Part of a small language model's weights: tied embeddings.
Each number is 128 + 32 x the weight over its row's rms, rounded and kept within 0 to 255. Layers, rows and columns count from 0. Numbers have three digits each. The size before them is the row's rms in percent of the matrix's.

# layer 2 MLP down, 96x512, rms 0.221, rows 22-95, columns 384-511
107:175086132128164163129145154157158045144175158110108128133127118130099171153113127097121150105078168228114169094163169165138119101138075079159129160093089136135120116137073090174107140144089105097117189151133108099063089094137138105146163177152101120160066060151181202096095179064098098148174127142097147175159108109136135135103110140151152129128174124097122150101125125135115142131152
105:130159121143100154149112136153118114165167113102141129113087127139164123176133090098092088103123090082097174111090079104135086119084100076111133120149120100042097141102134140174126155105151137100132113116115103162144121159120108098103168151124117095136137126085120089146097145159122146077138111097132151150090144132114086146140089128172117106090185137126120153084072118113144150143123
109:123136117119127132105136116099082078105113117151135146124126138177147122164104168157187089125134140102124116168131152063142162066149114130112106102142103134160161102130118104078166118160144090108192093126120166062043089138154113144105091126115108189165138167146118144138142111067136161170126150158130109158151117136113151094137125099137137156159114185117119152133145162120098070100159
107:134130173149190110121079107204129103174105094121166081107118121152110090145207102110117160126103147174120168115155131112112141155084151127040225110120141120137116143133137107073122145158138110166066183092114117127173168116110175184160167115151152139164095138096113102112131120116153146134129094112101147147138086173048125154140136186121094132168119120152135119172146168190142078122135
103:160149063133115140106130077135110103125123080139160056128115100172089075078144080175142164128156116158107112158178128159096148083165104049101091104122072167106120156137134146106150141096152073104172116216083107124140104166159104100133139130128092069123140113083143112143125090114121122192141172085078162128159151111079109110123156132153124137132141158158097144093141120096148039049169
097:091126076132086146114127079068145185100121200125044134151168160066142181079143176101074107171106116125114139140153194101123099123153112165152106097144122144128147104147108188165124136141085066092141127122139120130111160064103122108109060167101123096125104156113097093129141172105152139103135171139129149112149178111127095137101150085140113136112154151117190098113119159166150104109142
096:171123123128153127158091185136128108080112168140100108133117158091160061097139141160101170093098101122137119107140147119092134107175091101084154148108191158086090146122144074123163131083049086083141110098143106121173167088131082124173137154177093120122141077051090110146070126125169166087188148143130131126121146152139100149106123141168101158154136086184184105149075091103095080072119
101:115128103131147083142144121092141137161117120157162205096077155147164131155145133174156114136127126113135108074134151151131119194081126125123020129170117137163147143130154080197127088130203076149056128154122109169087160103134110094107082091102125108156074139121147130097129069117132138138150092160123134133088150121131166169122111122132100149110098122176103113133115095119152162124133
098:122110113160142140114163119088093197122175149162108088147129116074103134098143136161056145140103162182085151118196133143130073193140147105097182111101121109122075134208146064163106114137118140084095118090070091124146130114107113153101073151162134071144107151144095109075086157136116097082093123142159122106117090210155126132094159111133146088172169098194189128128149115164148090125137
096:126100145119158124144147093083130101168136153151104139101112100130109132082094103090164088084175100148112129120131134141144156177175146092108067166085147122142123135156125149184118163149135128116129077008150136137107191179115129110174146110163156131084094114099110091066194136138067193171153131090109098096130038116135145117131123184164171175123110127154151131120097096113179135108148
104:159126102149114127135145201126198130137130175105147154134150073135124125076090152083159105123162101167121140146222173191153119088100131168095156192139134161065094111115140177113107135100038104066140117052107136163062099116091132151122142116102154107173140176103112126130118111090151124127108108165094191009093107124132157078119133099126154126154078177133114076127117114069085108144110
100:096106142114089179162116097060029148089128088082138125156108088075147090079084163172149108164162102102169101091192152178098116097116066132103135125129123101219168149149111169101139175091161159054116123095131108105161105149118159094145065120139134103094110101105060126120127133083127132171141149119113120095110091128100113213087130166109135085165153070165111148124134201132120089120130
094:090071131146086159163170114157132163076133104134123096098171117072209139140089136149118140098076139063136152197113140139174085121098074148124154146101137167164129138117128085100128112107124088196097146107032064156099176103139093137106112181146137129126095096162062126148145093103150163143107148150121042079086106145146148151161113115162135127114084158181152149158156145134089192079090
101:158088167162139116124182142152094186129111089158121182137118157063095116181180111101115157187147194178173144132100123140116175168089135117128101147133103107088163071205128145123132132174110112117069065134123176151123144126143126228091135108175121164163125128130167065115204079030108187158156193174171100128150107117164102124171117154126112126170099126148162149124169142116110137163195
099:119136132143119090111138189100187135118131041142070149097170125117125120133119125148113127118138090130103139135123172122113144031106162135172107139137137085103152025126142074078120122156149150151084178172051090142126129121069135131173128153148165126092130160068113135137084105125137167116115189102112185125112141175146127094120159113130054176128108168143125106115128119105154089125154
097:141132089080153128157120134112112156102137097107146097105120077147177111120087138111121125179115129174162097190082091176151095139110112155080090164104108099165113150112084092170143160165093177130100163152137089077124142169129093117156213116126143123100141118087161140135082106148144139100106119089101156116155124134148095183135135160160159122158187098118119120110105080152160132075160
104:155089155117096094145128136133100132054116169106113185134112105081154231116157119101188092157097133102143158092120117121141117127117104138188102148178176110179132099176113070192100138085180125174121121130155132159132144089151086155053128148117085177104162131140165196102150144160107101057141159172116127113096160100176165123101099164101131119112146102131049173157122137119134104155098
094:163114109087205102072136133075138094107200186117141058145091141138154112154171139106176126125118116164102143155134142107097120141155090065092174138133128162165135181127076117133177122071152161126052104169189044080105107128165136096157128107107139103143138129078146179146111140114177091139104126118130123158162113118133125053119102133137104145163110189115103093157162158102096122082107
097:107139131123089133148138089023139114148070129168139203138167107179126153157188149121138110076078150188146175089048117079121139169081137038166102061135134075113110102064104099138113179138106148196119087171164122150127148128113105165164121127110160123112125138101177116154157065123136161114178127132143107197155067129149168116111084124078136159104062111043144156141170175107132102154144
104:128162150150115102085140118163136072185150148141121081120136142073094168165098141067163140115119122154082142133106098125124117063092174087106038106113054114092128089155111134123135088144104191147168134144154081145108146063077167194160141093126073135134105116075116137132087162130112151148124149102181116177158138096151065163154163089119176107078127147105144148080153179134098141158098
105:099191129175100146142170109111176069101140173193129102114131124139139166126066134146092143096137184040142103107105104107077120127152199107145149083117145155156137157112111184083151092099184171172145140059151104100150137110155127135147132143101172121090096141077167115125070182130115123093141117149125184080113136142141140174148123184048165149108056129139147073161126083152151169117123
098:122100143115155132168177147115183143156082133159132150154141131143050112084143180150093115103122146126078137131121079118120158049132129094198182092138093170142108132118096119132121172108083195076138115147141135142129115083150102104198127122091108077116083149161167138115143097144082179132107139139152119155152161168203102106113102087129150118090136187117150127124129124137119099149116
097:081152198195108157155136101160095149113125097143155132153156120113113147170161090128142137103097176119103144063044135118126114191166140144138133114129152171103114165164144130057172149097146127164117157134203128128167084085094091121137149109156147052123155139128131109152086084092143143159197152175115106149078174154144076099104120126121111104113140077107102114159099133101158155161120
106:138133156146139106120150106146123136166106182073171119127147125050219132072108086144197109164188165073117116108172108172138147160122155131172174104108171165098164150110142042140121114099133090145184122133217104191169137159115076088096080153190094082173151109195123113152154181145166108101189122149113094123123168131117089152136128147151107090129112030106099084147156150071164145147119
101:195138109169110106182136114128094069095090100079174089123144184167159163134111072140127106161083115160139161157085111130132096102172052106131127180147088144098211140128126181147142093141214118214109134071083166119110176101073103152114100097167130091092137185169131152124162152136154150123170127153120113142159126137079108094125080173094143061072150131120087103178153147132140140109139
101:101147077143079119115170144111121151145141111189151176086113117141147138139092117085168205127136103119164153150121131135119105150139146149143236150135143118143131101158151127149069192168153157141123141149126151149119155105139155120121184206091177078139128092118130103138134162091112130118158097136151113156126126176155104129121165104128164089135089152154114101168163170137126144127140
098:085168157131088150115141105148158106111132183174160188144181187160171093084150093105138129070067172131116045102135170138090098124114116055133131114091148077073116154198185149135109137178134114121028196167164097150133072138121189112209127123117135141128154199101120118131129142121145111104119142020113203105165110142057154124053114117174110150115101139149119134142116125133155142127070
107:056136126114137140179079104134152121130176123089143114087181113143086143142120152147121066158106125129140085144135125085138134164072131132125035131098116080151116111067111165150149119161150108140144184130089118089128095103096151135141125164090100170135113130156178140149144038111113109083118146137183112165112080071127118133135130157149194198160095088125162124116112116072137144131139
100:153153156117135139143109172144107080076096088133131173164140167180183149141111150168164173129141132136146111139121141111115164070137097109115175101094134129041121111112105086157158107104137146163134121156137107119083116134082096156088107187063107128144133113121065146159174116188114054134140125123122137083139144110154143149106158112127145052151125118102184132138132141147167114129107
102:158185113124141143112125132142150107178109139161088117179148142143058112151146088081111185149165139148146124131100175131078149061124153120156212095147092122148134182138094070118120130132124157130152106160048098106165104145194176138109154074137129209158117134162156114120079146092106112108162124153168111141123167144189141133139142122129154211134161141116178112074132156104078121166131
094:148070132101146130132109145111136091158164091168106072144143120136122134056130106146136123130107173151155103175152109132109123110179109118068110057127096093150123161074142151150112124115097174151159141111089174106140153145147123109098107213126100125152073115156100077159103111182163110115137088154098130075167158159137158161125152102109156119169103159180103120180071172150092057121163
101:089156097111146129113124154085074090139174127187163130115151137168118183105110110048114140122179141086174150123112154076130196105171138103144192087153103175114168070188148157085159159114132107099096140145132115139068099164129113127154121116202139182105115119099092108161144055105138145092132136139144177143127147082118125124178139132106130160094146109162121114115127074151067161085105
094:093138119169146199160091125139084125142155104140116155091119155100113103151172122129174165072066031138093136020151177111105160112137093157150075177139137137087110071111117122083139113171140194105159180140099126098126148143164151124130117094100184157128116130065158194206137066145105134136174149112153176096132065154142117144082160152051086078137119160132128111132141154095078112132138
102:099164143152130112153073164104137122140151134142151089165130057126141164188125106066108095120126109106137128094133139140148110140092092044108185155131114170133172118130113138182147125124105130109090161168127069128120088090162168170120197104140172138127133140091146150128116113101118168125099138122084119153134094198081124175152115173086094123101115120156100144165130125063135137131113
097:130060103126081090116118147147185153118164123193094150114184147119068187097124057196174099165093112122159072055168135175111118092130170104171178189146127092159152141098137114087109179158067124149123116098105101100160133098148107044117117138120057167102091114128149205150173152084154165151095126205164156128130110117146158108068131137119159091140115163114112115119114148143150093130125
093:079115124116148085137158103056145115145144077136153131116196104117100132122158141092080138157101169148143080160158166115103167152106115148099124085131110141099165190133127162184111150141109090150160145149120159082103105119109125172139122120125144071155160128164107117123128133111155135120145116167181125197116172108133084162096084132091176139115156093103171131134134145149121087099144
105:074113122096078084105193144102102140134165206119131078144094128083077148067083134106146117161094151121146081150095124154114193164099164159141169105131145129191107107139176133097099118147155184123114100156148128128172149163136123120108057117142166081109133161137152097143129200143101120094189158098103134079139116103122092119122115156118085102067181144148176143177138098121138158164182
098:103134157178115129104124053087126068130127093138152147147161083123133118122121170127127148115111053070124136187124131100156099113191138147145137235122173156083155162187125072082140072138097114140162146170089104091146141129184144112138091150130096161149117110083141244082090095136071129152071152122121128160094117131128114126142166131146178094140124135155118080089101123135141153129158
097:069127127115090093128151086172101113067121125146162131120130087085178113192134162110105130097108136141141111152190176097044150137114098098130109121152123116095143144168117144112148093120187129081102112159081107161151077126164147182095122169158110158154100081111127097131146116119132176112070135138090206148127070123080097157075070170120093142021094105088158120194121134113111172139059
099:086181193162156123091116138071102122131104131107112186163093154112123144095172113089140167170180137133129159098070137158104175143181059091165101096162179151107095133171127152117156159109081117122105170121149189135122140088141134113159153111090179173126117076118097156099171170126136111138132146099139181101115081195112167118114118130107151152096131173126081188118084098119077112143154
094:138074107174138181106113062100173105051089098084134142106117146138128143118130131118145113087157121123110068097207214041116133134138088094152154189115103116139132055140109079087131118112141116120110140168124105145143087151145129096087110118216123138127141124118138060077163151110172108223121141123183087175082061103130126167109076177187161107116127095136126130121113105175111105095137
099:113139086155080146114081112158046119121136157146078109082125169164107083191157187095128181112122132094143140171149143149085092120166123128122062086129152116128133131164152120158112137176072122081142091093160167107162176150118135146123100108162123101148105127158102121117074128095094165154128162137126145148097179078089064098126108171105171158126070174117109129108075123166082132169157
101:108146161130130128068139157115163064141112126135201093171143137114131106113111107115120125112165093100156100103113121121061137182121070098122080108117165175091117158100119164057158157138117068141137137075147119177095131132198108136092131088144147098107125108088100130185133110137136101119110126126120149111134111134096111138152125098167097155105160154166115070152120109110101124190170
112:115050182166153098136135196066096115127099128123170100118097161094141086106199112160162073136089147142193131086146100111160143110095098143102134114124104100145174131170101137122096113116177158116097142123142177095114114190191133078098122096128079095115150107179162212122193122161109172166138111121136112094131097105116174099127087152130098111103093164118152108131124130121147141139087
099:128162129060135187137143120138103171163150118108154135142118124092112116083088108103124075156118140149168075151148098127168084190112163122153158161127109194194075113150093147117144115097161130106115125047172059095128108144136140078106146135137078104151095107074106157129089100112149141171114160134133051147169130176095108118096166106111113097140093114147157183077092105164143143101113
100:138173164152134119154169115131141155151080115118131096159114164220118138127145119142133144127156124090126058123118095152131142126126144118145144175069099129107152090169140162093160166193176087091148172126132124092119142160133099137071093171090141159125173148162143081104095146148117121112126171178126118072071090073103074113134127104119118141137126096123159174120082122138125152119146
103:136106137092131167132133137119095161178130095104107063132095165116129106129133094151103164070127107099102112111134105126116099197137166153144084112139152169130091128110147058148147126145156147123093132118011134109096167155035169131183096107139118102132085127132128130159116165163181169161126153169076178160117053153147099167118152117107187074139146113123105124140166146151153086135153
091:096101157143145107118101070100178138126170121141108150084115142111089163118134122130099164170069135029098082097147062128151152114095170089105134155128129078090141149107137137157106126103122137161131119141090150150150163156094130127196138113102086121142112144130123165060105157123097103093146131114160127203138107184090104069170129074088127119179133138185167168136156089166092108121147
104:112191147134152096147144123138134117215128094110129167082130111134119136141129084085144102175100151108096120129174108181143132116132183169156192150131139100107122154117116070155134219147119134188106158103168134068193088108065133124223156126086118102132099155093112127143152128207125094086120152122090145143110175103077124145085120090166120169132074123119126150131111055081102060124159
102:156174130119134076126079151097181161142128097126127095131128093196135175103194141155091131135136110154057144101150115135104120093178158166107185095102156114166094092173142073135152127132146132161071110116115123142096106149120125115127111150094100112156057143139166190129154138173109145160159136116149160131127110085135204163091120111143102160078153111107050094106122121108157092082193
103:126157122157133072206126152088092076131111120135164131187098112198082089138130086140135118146082119137153104131128069102140133113144123139149048081162085134090102123152128137165155079128123179089117134134145131136089188165142140179165102083114127196136111153107136147155133126129089128109137107134119147081138127120130157112150120130083180159122097223145067124151160107131106142167131
099:107116153123146117128165165146081158091108139181132117085089197099143072148174131155088124102153122077067115054155108067123168169152159139138207140118154163115155134143126210146145093198162130138081096108106152094144126139168126133156133130180145087151116172169128128092066122174139192100104140113113156087097129107068162107128140151135126096131165101142114183115099116131128174129170
099:121093119123067088162131143150151151169082128173158150091139105065079111121104144040167157126094114099156110100125156168119119109136168060169176153143131080125125126078089121168135165116079106177132140186100111087118115101096136150126140115170102181087110069163136127133179184118082120184125163135130106138148218092121151161115099143145114117116115132141097113107146169116121056142132
102:088144127145166208109161147159142134139166166153106107116121132130151094102104123064145124062127146126105101098083122154125128126213084095125146131128134115155099093152103135113203117104100090142131086167138117095120133112115096136154140084160129098115162137138140142148118125164138156092113092083166113174169130113042141102164097143109118178160073189148115190135147113092158120114184
102:143151118100169148141138176108126149147076161195159148104141089062109112105098101074193120139099171121141214165088133124123103143164156143109033202071138080167139119087165203130121157105103139147157104127125177089104154144120148139120153107121205141096159126155176137094125073147130111095131112151180125121116153126130138078133131085144126131144090136132109098129132170172165083130120
096:162106119102154166134188155129178120119145128106109146184112145103113101108144125098120111179031149172170075148187112103108111103049132140093150081143060178198163101166152128087088102112135135084083080189143142124099106145150124089076152091134100134142124103187108145153092154123123117082145094185090168155135115058089129151184135149112167146132143130132152151094064125145124101137055
106:163107069085182068133172143169141145145155176139120031146126127158157087096214089096068122084123139175122156177142119139086128128148115157123157085126090103151119153089110133171182131146081148156082079135165108155176168099124182137151176109120137093127131143118180140113163131172128068049140135109104116119199068157162118124146117110128158078097154177112109104129122163127142101128186
097:163128143146159147077119141097149104110120139090029120131136119115099162145210162111100152151143157118091140131150104146087089089126091138092058150144156115103173095047106167134112116170185149087127161102150160133153109139118186193081136129120154112130104121154104104099134118162164098145075135149071110085151097140118123137079083123117120151102123115118015161140120087172098151097103
100:140141104118107133124132143150098160144135109081187104171104124118134106103108157126121110157166097154117087100128138126169136184095136154023100106053121144161060159132117143180175109114097185170136125121195131095101063097160125167137129159125098206103132150133131154147157051138084204084179145155184071165128129139162101168136134132089150099156101135075124160125140087118173130113131
099:109127161093163144148157080148202126074093152108137121139079121112122129121121135135165116141117158202161172173094155087128108164163183128130092180119110158107120131075153120057115163166116171190150109107173129146182128150076105160137115125158124175131122094125186145091116083168095143169193132101110101055100107141063181116132144140154139117121147152095106212179120177143126145162167
097:127069100078112070157106141108169128101162165109156186114112163145144147120143128172108156147227114167125143129150157134165109146165119155139048126101124117114126175140150133070103075122082119079140157152185126135066126184107117158170130113107138164127093114149154128100146168043177078142111164062086078042117108163134119178116149129179129144148127149149105121065169154176124140125126
098:140097125157102116116130123164103181129125159150107153167112110113048146158113102191114060106127171069099109142126085127119129116114155110157168085101166155024135127168131154127105102147129096134140103124092195073150075164138122116107129152139129143092146108083140124141132154099099161150114088171122111092052146059151157161126054086108125128079120158153161083162122154099115144082185
100:091109130147148144151133076135078132131081144076148096127103134109130132169101121138121109107115104152119141153071129125108116166077130140114255105136147132161147144118141111110157146132155119109130119120152087106117105144131132138123113102131132082108116106113166146134165118100124139102127142102082117103136130141098116149089089179149096077062151096117118119173146104121106160126075
092:122143114125092120136166153066117116140118138113177107158176075125140136131138119084068112122123098172113169155103112027160155136052102089085131144120157096148162145160086121120118150173181158133195094091173193110140162170144131146110142077100139098113082095125151121125113083144156115125062118120085128099117155191149087111100156115167167143107073141151108181069118131189099166096158
097:119167110169163162185078107182118109144126147162111069125109105153104087135147051100104168106056148229113217086222157100095156120111108113116143121126100134173144129143107219115149141093081129127121154116132125139127117109153144107163170111101172169152140142147109142128132072108122151148158103141140136089111135104051145115127104109147130164135179179107091103137108114109123101101128
098:183105126155096166134115133143177111173144073119133149142160111102054111159105149142134131129114153133139163082212106122079088152174148115092063119076112164190132164122166100153144127079109102136112116149081186113141059121144129141138071064107121169110124125192138118102130149096097113106126091150180145146136107107126123128118083156110138112144198161129177140141082137146118075084117
101:167074109112141053204116119164148100132145153098126135177118092121131083152111152086093173093110155163169122131159093161100095150138143115132130140110131115147147154118061133103113137186107206067135146075142143138129114105054116131174159162153128077166076138101151145110067119126116108134096114107139122162170156121089155194141119149151168126144152119080114131097152105140090190117154
101:168052138105111109096115167140147137116143102167131099135143144105115077183147180157128131177167115089134185168075112122104126146067174102120114068169114143128194185119122106160080107148126069180184066051073132106115163122138130187192112169166118065090104119122121123126142199182138159126159061205193115099121191122109122087107115126081172102156116158084141174124112173106146135172079
097:095133109078115144128089151125130131146108109081168146124161121146119105074080095165141156155181151181096151114141117118121115159057081175155096164153117137011083095166132147147103165107223145134097155146137115098098059144098139125133070140118093111078159157139166089105183133173162107101109150091186129147126100119131164107105159180135098088137128139104151122118160116141151147140190
104:188168152127186125123117144120161108100125156115154093157105160144107104142162095165173122154117167164114224054107109124146152045119126109162115147140144098078121139129142154161089110091085147144146084103199153132105140144079133110160160112127165121164192090130158152133093111188139146155132146164137179056114072133146191111138129150081122116104042129127131161125144164111188159143069
099:129154131152056141119180134108159152121118130101117102134121091162127150104111095148122148181195140150112142102096082175111144217109137074146147105093115136076151144141087139165128176108183136152149122121083129113130095112181103099076132121152106111093124093110185087151119128137154089064129150160058095142132049051141101122067134144139112044140164083163151132136135107091112100155168
093:086120159132163108089099121124084134150112143099104146131130146121126127105108095118122121148113161115078137099129076108110150202125093134175150092104135151050138077104115143136166123077168166138104186113128146110142089148131154208090155115170147065109125169103087131173096116196074146155158161129115110140190092124180097148162130125077112109118109090099089150131117135156159122118135
103:132135094163108137160092122143160101097125193189081142115148121125148167129156158168103155193128093162100109136102093119128148098114141208148079164141101113140131141157145128086149142185091081140103182151135092128104088105133130123144113159124153132067155172102135146147181153105099124084142121195140117050088075058145131125168129155104175128144176132108134033133105180083097134134100
100:087066167167130157170092146150082113141152151206164181142125136137094120159156162133170121105127086124069112089137083142130125168163122140146094182132103143134098156119165178127104122175139101104068150220143097124168161103116109121186094172086116128116124156128094123102148147161105202218126117102158074126111115156167147068110131132129070177130153162109112076148106087108152164150120